Weights of a small GPT-style language model, trained from scratch on English Wikipedia.
Architecture: rotary positions, normalized queries and keys, some layers without attention.
Each number is 128 + 32 x the weight over its row's rms, rounded and kept within 0 to 255. Layers, rows and columns count from 0. Numbers have three digits each. The size before them is the row's rms in percent of the matrix's.

# down: layer 2 MLP down (transposed), 2304x576, rms 0.0343, rows 1989-2088, columns 512-575
# up: layer 2 MLP up, 2304x576, rms 0.0403, rows 1990-2089, columns 512-575
down1989 098:128072146107123138142124156121107104109124165126199173118038070122153102216114148160189090167172151072139159104119136167175174118126186133149156168125133112075127101116095159109138096097135116
up1990 100:182118194084183126157129163144051145120172111109081079056114120103131148103126082186111144102189088138169104158156182129100072078102097158167164140139155090116087166174136151186149137095138156
down1990 095:103130125142084102114147119166202143105169110075127141072178111087049176126097167117133097142078121113057093157076087143127164129108111086123136120104141093128099135129122205153163190128133125
up1991 099:138131155091104136172171094148177140086104084139123103076124156138162206126119086115105109105163108111137133101149178175139119170152109122063123129163164145121109116107182112133146087099111108
down1991 101:077113146105109199194154131130140154107068120090103094128130043171180091103146195093100166093132109098110114150114124113185120175119074138094137150190133102113076112148102106117091100106168097
up1992 097:122181172147126205090105113119164155098100083142076115082172132166142112107111098117183154141142129105124138103124120145082182086159070164142150155128149151158098125090093115142043087108174154
down1992 096:137102204155107097114168148114124098103096074075149126087154077092146126117109108126067176175128119137154164067094145068174178178111131102175103115108068088067116116131152151118153161160185129
up1993 093:152123107110126114096182120184126121175091094139108128083162188165116179169123118130168099080100159074141103099129188066098132144118161094047147156180143119174136094154147034145035164106143105
down1993 092:123109155137070126129131155070109063105057086128167117121127142105155149106151075138106141128111118131164088171162145137112175161148090043108161107104078109067063151128092091122150095198140107
up1994 095:101116163083096057165145065122165104112115129168142158104111157141132198094121112132134077145126117117137098098112143100091066184158110155115142091188131090178112181132168074150158115084110118
down1994 097:130116131158121115173105177153127094156160133129057077197170126113117122114157092168134117116143204078131101116109121123077178155157153112125156173137127128105143156150136122125159142066097155
up1995 100:136067153179218154182163121185118208226115078120063137091133151107161193095128129175134108138070100110130152119107133189140183115107085143055116098106114117157151130174108116183099147080137161
down1995 103:138096147152172157126137127127099144173121131060025132142176081182151108146164106128183129181149101104105174082196107161163088104114093139087079131113149117074101156101128100179123124091134158
up1996 103:135146170094137137125125145164123136143126117137004119108174152127159136122113084175112164095101156050127150149101102142119122143195093174121079118077075148154116057173136090130087072149208155
down1996 105:101174129128122096112139141139169100090195141128103108116125141158107155078129120141118157133134136146168149169137113134055115145139135103137117078137170103148096167098061105152168123113126102
up1997 101:098174155174147117177161132048132068096115143146126139092126097110152142112108125110148120090126147159120144110149226138130143105118092128155152107131109158136124060179140134099118148095145129
down1997 103:128141093171137119143138062137093067104087078126120120190085089119149088150177169166108171138141096219166159140097102127036154071159084151131135133092118101120161143114114192144134205187113156
up1998 095:124105149097097081138109153114180177097107135120135132148194159119095152106115145201168151148159149165144143143106165099119164154142129203092167147088117136202102114119104073174120113192111103
down1998 099:071117061112094148132081146127135095146162128133126147121128085170130122122157130129182159158158140130127091118070170116125186176135170101049135144134191074130118130096098112118096133078107080
up1999 100:125159179098133126114169177173139119066138100144067179120210129102102098072122126120131107158156102138172163137172204111077121131117132146142126047160157087131142143139060116159109117144127124
down1999 099:183108105101097093128183137000110103123137162096116109108104077128113128109146087111124167104131107143113103087088110141144159113160144128173128102116145147125085101083160128117156153082148127
up2000 107:126105170105114131065123110110177053156110132105094129099114126126104106147115068178114156178187128042145131110114145140124124090155090149173128170129106139117059135158099088141082117141146150
down2000 108:099160071119131086160128083187184171150107193144110125156127096149168098179122096133131130152188156110095144147124033158148106062127115213129116134103100143103125124131089132126128180070126123
up2001 093:143111142105166151079139127113089088098134092174103156092158129140198158126127065142154123145137147085110178089111153159124176111107089100073102156193139090172144177113166147129137157145154123
down2001 090:146131184155131129175209110082130104145169142087143089132045127120124123172164115060108146162087165105114125188177193189074120126127161143138171089130197130115085169171066170140114086172158063
up2002 098:140098170150138113140114143112149088084091092154088081115142132129143094095139096111078184169134131105114104128213185138148132097157123104116151108141110048165090117100125128141143122168103181
down2002 098:137118106083133113112087163131148158124099175070140114120146132116205196163102177133120133161081172130179152191172115176154119116164140126147094175137152121114135141036096104124127143144123092
up2003 106:140165165150167086167145146164115116107154134099061123106132111086144145113087104194127092143150095074205100090131127093097172156122123132124122147118131099138142106190090137171150114172098145
down2003 108:087150129140145104178121184163082142149067136125090082096117121143122151150097142170151141140116144144130111159173157059070117123156145165159104133114173131135101179090144096131125161195090187
up2004 106:130137186123134142148107178073150122131158107129107136100126164063114102064139075119123143179118117034146133133101104119129141105134110119105127135166107108137118077115138067138101091173032142
down2004 108:105137130124131131060111117139161186167161106085137128105088191066185144097125145097107097167069105081120112099131081116119170080140095099117099094110138153127155065159108110090072067159148093
up2005 110:142138110172173095169131148148126082149119110152136113171106160038161139126106119113097147102140137121135164061171144125111178037138118060098150070078153100124110115149169142151084156166086171
down2005 108:056073145102074120097128125173125148092110096112155103139122071114121129115141196122127127089034142152170160115105096159105146115141024119104126118098110106121147167126147143137147090138113122
up2006 101:111084147162125083084134120129161165147070101116149132177085126115118235136127127094144142102058167155088146102147141162122148162130072072115042115129157151160132133138112092109119113142095123
down2006 099:166098143133116126130091104084183121171094085111128134134117156100093128139116093083117144144104138173092065146143117153123143132076133111099130151127123171109106160056133108119117150156096148
up2007 100:105174131124112108138132093104099144113141135142120154083147107098143137153073058062094188061098100074149172177145133116109200177101062167180141188133080134137082126171147134167124117136153140
down2007 101:165147158096118056113164140143070106148108124117114116100096131146133104114148118105078176109137106139195092114052090177141157158121079153145134195101127126113105101092130084087161120146106129
up2008 093:116131112114139077136107098113168154132147120094147150150128153126129160171116109145152126080149163118101174150148120128185066092086149116151156123081132102108142146190130153113155136170151172
down2008 093:106143105164086128138118152138133133150136076154059155085158107129101150029119106129102116149144085111183057140087140099084158123095036137121144172222130138173075065111204101101151115113120109
up2009 101:111077177092180127108110129131142127178116064116065101139144134127096127106104147120125166088108173120092104102143172061168146117137139118121107179170138078148171133129132117119094127147156102
down2009 095:140120106209107121088142125178102181129151125111087103114143077167088190126142111139078124176110129122155120175098149165134130173115178094121119103089123152072117100143032148148123137144118125
up2010 101:120134220109175078132160166158074150131117087119101145080111104095157138116122102158162142160156067136141129104139146155183142132142169117105116122137118085134168185169116172125125180144136138
down2010 099:165123136173107137126159186135147184117101102039131140103152112078106126157128156148124043087077129093092129095120069189116101127119123088103104168141164115149110134093149147107166116122113141
up2011 097:139128107169138147110150153138115160157135115082149123146120203116149163104060140139208153149101106123126155103196104133172134136113159103127140150109083087104083071162110123135127136143146119
down2011 100:145073114134126114062105124153099098106120110125109157132122173097171143107169124221179127148093130132110144122130129133064108131110179104134134133095106115120109070127122147135110135058118111
up2012 104:125129148171115110144147143179185106071102100164105055110160099119120109070099084124131081142059091169167151163130202174127067121131130085143144117160104124101100134127153138148093080092124175
down2012 106:121147082144121120138164107118146134168111117184134124109148139168158068134055137122152151181184118093141070091108164153139140138101130144139160123104150088179053130093126116115079166143168175
up2013 099:133119129161096128109136153136187137123029143170140134138083158093080166125122118074179124107148102097132141140154143125162110136128151120091130051139127127150139152156114122160115138134114163
down2013 104:155128165160101114127128110101145101088143120139096155111130160150169155079104168131103120132140139102103086116119162167127135098104110116113137149153090188145150103161083139076056094150130131
up2014 103:105058195172101102123161109086145136194132097128051135073131142102144180075138134183154163134123074118113095112181135211103072151096115103142161136144123122160133159189163105103126122153182167
down2014 106:128127119100099142105164058059162125147132064136130140177087096132118078128146126112135156085149099123064128132120101163089118091088174105186153126131137069153085110133102119114078190188131092
up2015 096:127093112194075130143108121082093119160093144160093093114142151156134097055102105131090163113146126111138196112123150130097217071123133083106139192110139094125099132167150144134090127163119159
down2015 097:077163129136041110118066188094099122142100136118117111125156112112130145112137178135097123117189105142178130069123159121119122200144103129075119204161148131063109150144064137159147140185124150
up2016 104:159145140097201130168144118134079183083043119151143126182153104105170154088119115107128149116147061150145118112109104149118173187096163100159179113082090136093128114136153136159111174133127169
down2016 102:109087121110169188173127160175110178110102155127138101141109095152178129116129084075107129110155139143171124163161105153127167163151125130089198119125172111117141124070137120124127137086183144
up2017 094:099130140167149147124146122143138130158116108072132078119163184131079128119111130107139112164093130067101112125184114062117126105134084093123075130161083119176136098110091153156149162100101125
down2017 092:183055110088125156151157112101154183141105177090096129194127124151182184155096120123173154185119179149109191078105166145082115119160118149089037124172134120126150056140145117115135143153112093
up2018 101:118142145165111139109162155044161171174110097109156096100194151052190174130102143123160116119118084138189123141133096128153102155136149118138113086102111151147164037176104095137124203132176166
down2018 097:171156107210158105118156117125113175166175092086202118124170085125188143109172076115131104199090130115171127132084141199100074154113200118180124138109137153090218114181122113131143130126132115
up2019 097:124145105153116120111129201158147155142148100178083152084161154101151153078130173128073120122120117112161128141110171201181056079153130087148116139103122127158135135135137139135122108103072156
down2019 100:182104118126133157111180121097088166133075093110118135057117073120157136086113143153136160114116158135107130103142144144128124136119105127146135112172126084169055170185102154121096176090097168
up2020 091:145105119159141131166140152133155125153132106086164129138116123147210038160111096156191139122081123119179177127146162155121073080038136119208096128084107144111116115173105151144131162149115124
down2020 088:175129083099090126116165137121168141122147124159100136116169106141127152100137147109080123137160099136165111138077134133119116137135115143139086137137136135155160168132125108104143133126157093
up2021 098:150112150161106128169115150137118140116131093100140107163096103094152162151123123148120151131140090126117105118161148106136097128129150137169119105106092124120114139154133107142171157153168100
down2021 099:134100135113075138088115159050142143149169065093104105087135144149091181087130145098102065088151161132088166101119090187174174160205096142119148190102147130099128122103114127182145122124133131
up2022 095:094098139134168115142159112144089128141081131140067119185120105138149172139099180086143091135071102147098156168116231080102085156100112201090120075078095115164193093122134131084175128085135104
down2022 091:180112127145089136137137104110087131096079054120077165150107096178113180119117127134112127145080123136120111132078114130133194179140136121110166127141140122094101120113139149077128104131120129
up2023 093:114134165142150151123107157197125073089133070119094139101126158140154107098103105154099105136144127106134135143120150166113159055123110104121131113128125112119140151183125086143148136147088092
down2023 096:150186087047134133128140167106076167129148143121081116190069062100130127160133134134120161107148100158134132175123118075112171092126126127153128100117136151185111135115136096139167109133140109
up2024 103:185126117138071149104137142145164089154078092130046131112137183149127140132133129181163105143134148147130149074137245143113173037133065138102098149080079121154132081156130133172126103096216108
down2024 106:188102162167089171095136167112106125148129090134137156122083128095129147167157134137125138155198152135186148140135149113123172103110095171175089163126089119118104130113133148139129051151203085
up2025 102:188115142142169079102167121146159107154169099154095137090120198144140143144094088145122156147090056125140117098131158094139158124118097144170127150148089071124159164111122123166127140118147095
down2025 103:081151081111099102111132182089111085160132137184100092124159105166134092128129150155184109146119104134130169074148082153186156139098112120155087158124153126057120117097111143119099176116077101
up2026 098:103098121117123134114128083135140115096083108127084113100111124149091129056012070120113156095178151123101140080159135141139071129146132104168141116117121148194083115156108171107076109106108184
down2026 104:100129158140078163100114138124190110182123104121125114146089090133139074117135116114069152068105190115123082100079118122025094154132126067125152118122096111151149094170100146060154164134171079
up2027 097:222107177210146143145161202107098146150096068119129137156168115106126113198126130198129147177146097147109133151154133096092158091148123123104163100153133109175067100139138117065157183147168096
down2027 100:099116105128115186172088104125047081098134113155098093072167094130147183119157107139115120130150155145124090094119113127076137107123143112148133225116168119123107078112186161066099098159111146
up2028 094:162113115124152084184204154133103087112081111146162156082135158143132083115118104194165103163122053134177178156203158124115084114138082082136158119091065078101139173152140131169083106131121161
down2028 090:163161112121197100135159142121106090165122121233099124135166112096150099148109070158079180128170171136187137125170090147112111092150125193130135093116065159060110111095130124134125140130096150
up2029 095:182092133136192087119168134109050118161084128098146092065077108161188147109102159157160110067115142157155173103192162106131095128110130148176140051123092130131133168148117152150129119145141138
down2029 096:099098126144137122066098160172170136122190131121169122071152136083096146138125144121148097109078103107086103185097088089138176138130148101049170071101186143112116144114091111114065161068184154
up2030 099:161131084117136083142161198092110147173103146155135124065090109157186097079131107127146202152101111148129142153141099156115109120087015181153135173108122127137110150117137120155096170137120168
down2030 099:156132063120075086171102138130114151146132161120097098145155096151150109085168082105063159111076136117112117158075149105112110106141118165111118172188095124170177141159085123116052176168141152
up2031 100:129104127124163105108136143103083119141168160116162085173091080141143101152117146150139177137120097093162140128133138167172132082132165091112115095169130083137151123119126116219104141125121119
down2031 100:159123138027108152074178173146076119167122051118160117124116065135153138062168145133138139137196156110163140136087090176062137172156149149067082080117064103156122113172136189152082134108119082
up2032 097:144167137113102134122120187171177159147126109171129073108125195139175191100106104103167105108131150129123144174163137108147122142139131120117147174158133132137117123100084170138040111067112124
down2032 081:157114183115112142149144155138123064156115067103056155130148121137125103145228071110122120149172087183179099103068130133109206120142117119062145146105157085122106078106128139096136146169093146
up2033 100:069131094071152116196140138146178144124099148167064070090124142115089141142126125120132113106151053072148141168200182142126118151152165138143187119219177096093118089157119122147075119060134098
down2033 104:103118069094140121168109125125140131107132094108089076070118061144140136112162167155162098103152105155071105085087096121107178166146151094088222143144158092087071136152129149094125140175179123
up2034 099:095115142099174191087175068099177148092106121139110110094120149191132116110125081130130132055068111145123119112146186146126144084113079155149132154139130128152157156122131118161067150067162159
down2034 096:130135117124100157151124111088115160090106165158146122126102126182132118150160086140176127103151115133132111203142153174096181177114160123185127121132147115117140141137158124123087121141179062
up2035 103:138103168187153116154152116128118162116117099122128132093082143140115141139111114111186142147147152081101139186158133114130054125115109153125102073135123126114129107131118132139132141077071134
down2035 101:141144153112149106104125116143150128165159102134112159118156128145121106114145097047147126204144125152115107116162146115057163112084152149101125169126125097184147142109129121130052155143146154
up2036 104:112166163155124071176115089110169162139147135089115117148133129135163152089112087139191138082116135145154145132140119126137166097116165133156150148122127122125187153149123070123081130189117117
down2036 105:130134116175108111124110164123104123104151150097091111120053144132119175140143139114191107160177149128164132123136139151157139101122111105153132142186133088076178135164132058150110090116116150
up2037 091:130094097143177118068106139132157135129149165166123109160107053136120076145106106091123096142106090148084103114180131132139101110029102089120213105176144115145138147107147149150137059138117102
down2037 084:088081082135148125158111120145165123154152088142131111089123092185152135227170127131113129130088103176088095076157135132161151214129099109102144091112117161186150119109167154108145097124185110
up2038 121:185083157155094098124151189119136093135159126132089065166118174101114138100104130146031139123126132115163123070117108057111124113088079105147117155135143088105176158156164086134084149114127139
down2038 121:159137085075140124154105152098069139088125102174118155144055153133135092149116097168128095155095136120178145115160067091143092133169154090159095140143097158153164123224155072116155098189090115
up2039 099:139130148173126116121089155166166131133070102157083068167121139092105104104112149086139130191135116120111096080110078138101191160146080153089163175139065078159052146119108049134144077126142113
down2039 097:122138170126139140193125126131085100107153111150196146077155185101109151103126071132121090155142106137158155204076156126136050089116146098129118104139117106107165154172171132117183127115128107
up2040 103:131147122168136091143077076099142127157080129148122064069157160112192130104100121190168144035075086125156122159129132134123130142149089164133187126081087097126080171176120084167065079101187164
down2040 102:188141132128088128147152192155140112114155122108124186174163105152119137062192145100173103139153097108091130117110102136136081163091139129087093152150128142125176137137173153096137085063147127
up2041 099:128109105237116089162127115095157116154140133152138176145158197138115093072120155143139129141117135116157141110142191165141162154124127128106163109153119136125145130135155104129090118131126104
down2041 103:106117140115098093108150052114150184126185114145075150173125166167059090128146095089147088102075113135125135133086154154087123120157098128151088136143145152170162133158126079173064140130167106
up2042 095:146111189102127094150120164169104097143112117096098131135106110135078131093133102109125127053126155106147172061147206121123135121124111127138175172115124108147103192110127110109166151173170166
down2042 096:157146119130111116059062115094166148045181116156144094130146068105108126099181155088139190107060109157073107143113120111101187123131093133073129139083136141123102108124105190183102139117143155
up2043 099:122106083115161173078122101130119130123086059108142146156123178186141093119138083127153149049153146132098160097165122174163178108119118114118132184145168136163144141162131140120105066154162094
down2043 092:167155100078155165153140125076042110073121084106196089140111084171127140114179137094106179102181121163182099186128166189120152129142116107108157156145105109142129139146155123148107076109163089
up2044 097:126122125134192164104175102174134173167124112183128133150175150086141124106117129172115115134084097093129192101193080091096165135178122165110099138122184048146171148189156138072111166172148127
down2044 099:110083116146200194149114059140134159048165149119103127181108147190173112185117136130114140165169157122133167058111114134206166152080133190088136160140128118081188146092100105150157095140119163
up2045 105:114131174092123112163152174091034150172148118131105148160173128040143123069149148108130100151135051133197138058106175185118085134167150121157113140146116130101134110131122067148146131170058115
down2045 105:114176085149096130124113095132149182124119120154111111094175117135148190140175134176098104172117118080147125134124122125128168141163118139059135164104145198102173153077129149071141113090168128
up2046 086:116133109131184104116139103156163187131150148080109125230153127131156149113158081155085145108080126117145129119125111119130114132123088147126147192089094121185068134176180133182046182173154150
down2046 090:182074156154082178167168189143062150112108082136173086093129148076154127160144168145072126113194082141202115066129164140121157149132165100089099143109090108123173212159112148155165191215087158
up2047 090:141087145124152113098166095152119125136109120126090104137095074139130121123067098103151176124134163135147153163127122148154093095195143076050120133078116151098169100134167097109133174146081125
down2047 093:148131139171110150113138109105148150122141131147113108111147156115123147097124159150083169177130121100119145181040116104128129125098168139082129173105156125158141107114107157137127123136153142
up2048 106:177105092112168159146144159110102130134157114204133115121121137102136150129088154149134159101163167163206115048110108182125141140114091131150111125142139105078089126182150141155110090102144138
down2048 105:142090170122175156142114143093089067176141146210171176130088121135182159205106137150096141155097154117125174146132073116097134129098086169129153099164174120183157132137118090115138106127120087
up2049 104:137120150131148108124135159097123134127104138152112092123158132101151115113101147096131097110091124074110102124166171113146124170178109131136078146138104087171110091120122099123144135180118122
down2049 108:157177144093153145130084136199109128088187103133155134134109096099121159190164082133105139122067106152137123119111095174075122106122111126113087120142122143073151119155160141095175149146136138
up2050 093:134143133103185164135147113165122192152156131131111146119095128137137117113082054080112122067098136144138135150176137127122108124090120116105168175133126114078148098182078123125101164100065159
down2050 100:108138144186101132146179129177077122107097081173125152149183201103126160109093133127152218105097088154094092082100126088161145142141115118105102133092096155120072148057116118092146073090071116
up2051 107:176133160167129148173162136091136158183124089134129089103116144143094165151123166118115101110110107135147107098128141169112121164177117068145139116113099103090085114139111143157121116142205135
down2051 107:113203133119112068111185106127151196134131085100085107152167062061105178163138165098117132109120153121197055102093096154092108098144132124083134131127163100049136138154127155133121154146146130
up2052 099:114145102190117124097130098132136114142130121177091133159142131143122056150130171128153187032000134149132152119133177132156126092108124131147204089134116156202202141192160140125109121187105199
down2052 101:110098135109117160116129092131129107144168136159077168111135121141154143114168202114102138139082066191098145171126158136130175131108109187171144165130187181125118164102114090123116075175146198
up2053 098:091125180118141107141132126122123126180134123113154083182118098123058118073113088182114165101158069135105127142160148110156120143089094113149147122166101058152131104164108120135146143196056144
down2053 098:166104144167122093130135195112105134111177194084164103134117089159146125069102122176068083078157109107210160158119068186065118155122113118107169083144076131122181119086116149154113179164141188
up2054 098:116088113093098118142108097102175135137118066129131163197093122125102129124123098093090130108142146107136130125160168124138132151124065094125081105171118108233120135167157116086127070123124077
down2054 096:150098147138137156142158136107138131119082075081093151111151119147163156146180155176122087191188156088155177146136211172059135121149125120079171170041184143117153146182143143157083102183127081
up2055 105:099106216092115072106171137113100120099131095068220086107144112108141130159081115105082111094126065097089050159183097176141098094187135058143153100158122160146148054213131104106157196166132181
down2055 106:078129146153081127178103125101131150105164074126112100141095127116104187123113086130131193138186090138174103100127111109124152138112091130086135203148113143148118085121118128117098097120105147
up2056 096:110130127121101151164137128179160110080163105074146116206148117111109087075118113109142129167125135129101125136108135118114118113154096102082110072177163107203091158114121105109102137206168177
down2056 097:157103112183121131084121172069137147079140077092101172119156117112139126133088056115136119128117134144110121104129122139145119099066115155159124099075159143156115134131170125065121069141124077
up2057 104:099145117096142137147151060132111092083137079085098118179199126136131125158118068139120089141099118092113125054142105095167088132172136099173170181149148195117082080172101096101113181122137183
down2057 105:123154117145081103163122114203125147091100101109151121176056086136156151113115173156111122110168145121129138131159161173112140163130129132150107112074154123137148104145069118191115136099153083
up2058 091:137127128137096097158166134108192156103149111093170165125141210126150188049112156145144136131167145156136143056112188172109111110093121157122151152210165092212132118135084150076096115100153157
down2058 092:164112164167084104025121168088118143088160121068081100158161097155089106123153151149136081155177059191118152109091142160102144100105128092117167116154138087138120140131063134166103123115179135
up2059 097:109115175172141188047142135170103111084141126134098090091155179110132170171046148109157120130103152127105097155122140091121177101164133134177144168110135119163179101117128178119140155154121164
down2059 097:073181106107096155109130129098131141189124113067105092088166191160135144083110108106133094112129169146117119117109107146126188093178145105184131128173160064108119137120158170106149116170150110
up2060 103:127135167137146136109134148208111144189147128175088145143125134124196105086096129115139121169109093109121144077113100146103114128085136102054149129080124116169074185154152129158091090146173159
down2060 108:081085161133101119110196120098085081130190155155102131150138139153186144153156080136127144195170125080142219113126153087109060126108144136154105123067090148118124138130138159108164175104141109
up2061 100:100112143141137105166161152102166132123117147109059130096155156122095149164115147058168083092074102146128145120171194138147176119139124094145100166100091136136116114138143163113137067143087089
down2061 098:126111081169140164106102164076113108152176180120106124067105140161142126104147122137128116134089134134169080140120135130176189167101118144091080087089117151089099123094098144121124107140143130
up2062 104:158094143108098076150137091061129173121118112049145135067155162083067100080056112124153117110101072139100123128158090097095197146062096160110123158127157108114125112154097139112152071133110166
down2062 100:119097088110106088185145100154151110136081115133176115092088127172141150153082118103153120126153160161090072098100091124116176132097150112084139140172147141117100109147156102086163118146142129
up2063 097:178138169111171108124152171131088141148107095091128126101126111121104101118117185175144148115158134131153109151127116143161103088139157126114166047123120145089095183138170155171115160160113127
down2063 098:152144132108151119114155163068143138165166128132155133133145079114108093140157182092133141095142133161179134120026131148151105140114135090128079159118153126157127112150118149166128144106151184
up2064 093:119095099113191116147146151133168127115155128124137154147096151093119201147113113185137152082139169127114165107128126143210125071095148131147093133149106169086197096145156124135149198100153096
down2064 095:146069116154125087089129105138160098088169100150079121135101161140100191120156079117150146125127158130141138127104212199126153118100181080117132079157129120089087112127116134122155118133118101
up2065 101:140108157121117120145146123140086138126142122107175134154132062089097120144107106134138123172118146124125102141152112112131056091102120171223167149088118146112110145177067135098144137092180141
down2065 100:169090139182115129168069114132201164124112177138085136174093152166140187101116068095125124192138100144111104124131063056119140111166126009135128135156155149118100129078124130104188123114132132
up2066 100:150087129151147086090185120100107136127121129093063154069119118111097127111091110114111170126121143099099195072141157171100152089179142112128098109150095113149111141109144126209146153121116127
down2066 100:137170184119127146159118164107149069127194116147072093102150125126145124113158148108080135067106161132167102107124115143144171090149096108122068107140121098114101116070124154129124135099143102
up2067 098:157120129135157169101140125128142134152145131127132186085120142086112143148126088133170069077141105077084182049174124165153127121143136117162162080111113138148180112193099148196157139123128173
down2067 100:155128146154096178106110188075135136143153138148095131072150119126120112107065126126069102109140124129159111172129143107161168103090132135174133191093120207144098151132092118174112153124091108
up2068 103:128153121131146064137216152119106142087100125107095106146134135082172167076096163120107127097183084131144149167115144122105147148149071120148149106158113114118163159174101132124107111100142181
down2068 093:155069133159102123141125105052063105169125116112098142105138108109095133101157106102134140164110107130098151125101142124111132128142077107157117048102127093106115101140123136151135118158055148
up2069 097:164173119108145123094124153108137147101119071091153133128149129055172128106142173203091131135196130107128152174155142156126163047151158136103218083093158104132108159119079130089125117173162100
down2069 099:104176107106095078091141085103156141104151107119148111114163157066120167092179175115132119128112190172105207096112121164135171098173124103152124172053136128135111106073067127083160109148147184
up2070 104:157150170173147116135158142054106092121096098088091092112135126098127134068114119094147147173121152140118121140108134138095135122124092087105156105142095109149112175140129135182081113155169155
down2070 104:131151117100179140109144044132115171104152120099094164149137118171107159139134085157134166120149113117151123079078148132154138171088125152123141163161116120112145142128144177162117108165137138
up2071 106:139120146122122110138084118091164120082119111201139088114150188114070125089129084099075142180127180139134187146124173154133203159128065093116181187063107075135126128149115097118082168125040114
down2071 108:169135169084112117100102107066133089100128140137075105138155164172156102162145135178145055182139147126113110153111132111104168097160076101125134140140188120070145156145093108172118135134128089
up2072 111:144145115183120118166134219154085144145129104156105154108130142122151102127057102197116157090089099094114158145121117117127121142109161134114150156172128123153122123117117117148136156137139149
down2072 107:122084104149093166165085171100201144125177182131130115113158139133111101124121164161147163140111066140087144172085146160167165119150168109093164135176136169166124109094042144146149175116162154
up2073 100:145063118092143098086142164160093026122131069148126143120174161072155121057137119155127134121158102106162101086097144122118076133113146141131155091126144184082136135163103098181137140143144181
down2073 089:148098099108133122086135182139129106111137143124138156146113108103056118124130097164133112147124092137088187119112178105119106154106136125148129139085101128111147131118133143113123174128143147
up2074 103:073121120100144123153163144104139095161028060142152177114143159180122156142128081140174139163149127160182102088112182100154125113142123154077116091109131134172138080126105116124079151136055181
down2074 108:137160116111087080121095143113098065098120177136153121178106151129158146125143111144089175186059137135128059095135085070090148088106105152097094082122180135065095076096107128146186183138205110
up2075 095:092126152155197122223143153165164148131079122125117088123150190135143171167116140222128101140157120077152168064203094136151159097128115129132155126106127128141095138158077084140105141119192142
down2075 097:168079134113111164134098149133121162143137152115143140133115102122075106094158072178115076133112106145111131128088169139146209101126138093117138104098128139049120157171130125111120231131147084
up2076 102:085122150148133093152200156102124172063077124080138090092093104188144102127102132126108175086092115157142117077171122124077104092154090138153108083177084122214096029153164137160113164127175182
down2076 107:128075174142157135143139138088099152130060208129141140117116097082121137098203120062122152137103144187095144067155168116135128121107115202130101116114089105192098070138173159138129121164124162
up2077 094:119155137134154078086152124169201106105135098152110128140111151093104093105086149190146112112133066141207081129131107177103114137076134136184182126090110134105121123154069134187120197181093105
down2077 086:148149091140125135121132113084152155136115082146064156107130179125186099178152118164171136132054159154086108079130146154099103079135145140162150069112136174132108124118142131176118076124126168
up2078 098:090173168153132142133090124145131187093138145167105130141103106056123171156101098195092117140117077141126136172094124124077144188129096152139185139088111117151121110216117105136132161140045140
down2078 099:109129097126087156146044134182166131119181141102110133141131106164134187127182128159139107071125130112069101096099075145108162082148083112072137177175144130131104130090142160108093161078137089
up2079 086:086128137130144138112162127128090161084107139080098142166087124144210181113149148121112100139112159143162114072093151154124124064153124158119112129098132142119122152134119168127084114101171136
down2079 086:143137114146140128142160121107163153122157114137109181146135080159093145135136152177093145104186065128150129131061102110149153117112168109127119159155159150120138155109153101114078151140101079
up2080 103:164078138101109140080145118098115041115132167102074105094170169085109165174071188138127104124118090133167127114104123094112110116158101120147151093166067126154145117100105144148086109127103162
down2080 086:158099114138023137132186151068104108169143102101035166119120112111076142140161095088124144136072156136147147110103139108105141213115119096120129163123154118150117157108127105077120114139115089
up2081 097:098134107097149131093115115157154173136137071101177148096091119120162219160113080135134182122180073095094105059119094170112102082164060192111138102144146123109074105123143123108127137143203145
down2081 098:124135192117160090078166131104151082131184025141110153158118146109130169136165120076092150125135107086104063167063117115085155154115166170088148079138123136104147146102182116150102177112177079
up2082 104:107141120095149112131162117156117120137119077139147076126176171080054145006083127087167131073105120099124153172160119116153121097128155141116082128112088136185074119137154091102167082180120160
down2082 102:085134149144100075129136117157154127141167066083158113154145130103180090108103117108172090199120156164104094156058131132078130095151108101092141106087093128072091099124111090093119132158150153
up2083 094:090121108182120150077134102173143140123068102180111164126126167096166114086133088074084123179110136078149115089170214125112125111137131107177162164139095131183150148095159084197145126160150125
down2083 090:164088131167148109141114115149120113082160162116121114121154128074176099089165121130138188143139120106168114154095117188122164160125119076168118211143103166090071156142100068129112113201159152
up2084 103:103098150119166148065137203104092104168149118083097109101135117127105070088095150101121153071131135147079145173175167105131157081112159106125123079140158137182111159118171115126125101115069118
down2084 106:101116126132125158150114158172127135153119109138145117145094155203154128134149062129088127144099139147101107154128112088134158143092127126126101122141110142168120092122191077136176141168138099
up2085 105:170095126140146119092206151117113145154101115142099147167102151128102146164108122138132153179148096096143163145157160170106122077131068119143131094184134100134142181172139069155141096182138120
down2085 104:094139136132111122111099165138081157067140175134113142151144087111102096174179153099209101122132098117107147068086085098150170085124152108157179133124130128076135112112127180130124105102122182
up2086 103:152112127107144122146156126079069115125143085142145091139101123124199146111150102067112158104146133073126107101175103125194154113133142121125169082170137130175157101145218178113149085148191169
down2086 104:086105138094125137150105169118122142122194096148121084148103083141121080140139122059115157134130147136113103122129122178081152140097122104138118139142140085101159154181183154127126119116143129
up2087 098:094093171155163110101151148070118118187119101136127180187193119138140135101091133142151189131143082154146041126139173127107112156203157139165158170068132149158140055129059122170115072100153159
down2087 095:145100121099187134166143129169114078133083114136073152071166117142148122145146145104145118105075071102179158112159131093075140142155099102132179210153180129220124121136111151121165166131196139
up2088 100:161128168150146197208139164125130140116121117180117131118106098157213144124089120168088194158086086071155146093134176080113103121182123087131086152137097153155106145126120148110096164171059164
down2088 100:151185156170098156121120118059133118073158115137129171127088148138115128157108100130150163155155127161045140099108087147098120141078068142109116163139118076136121115096096167109172122127128084
up2089 102:152109111187154160156160137145176050159111116179142136097142175083189150177105127142067115094072065130170144120110109112131141151122133064081158103196090166097140115145138121118163146102176157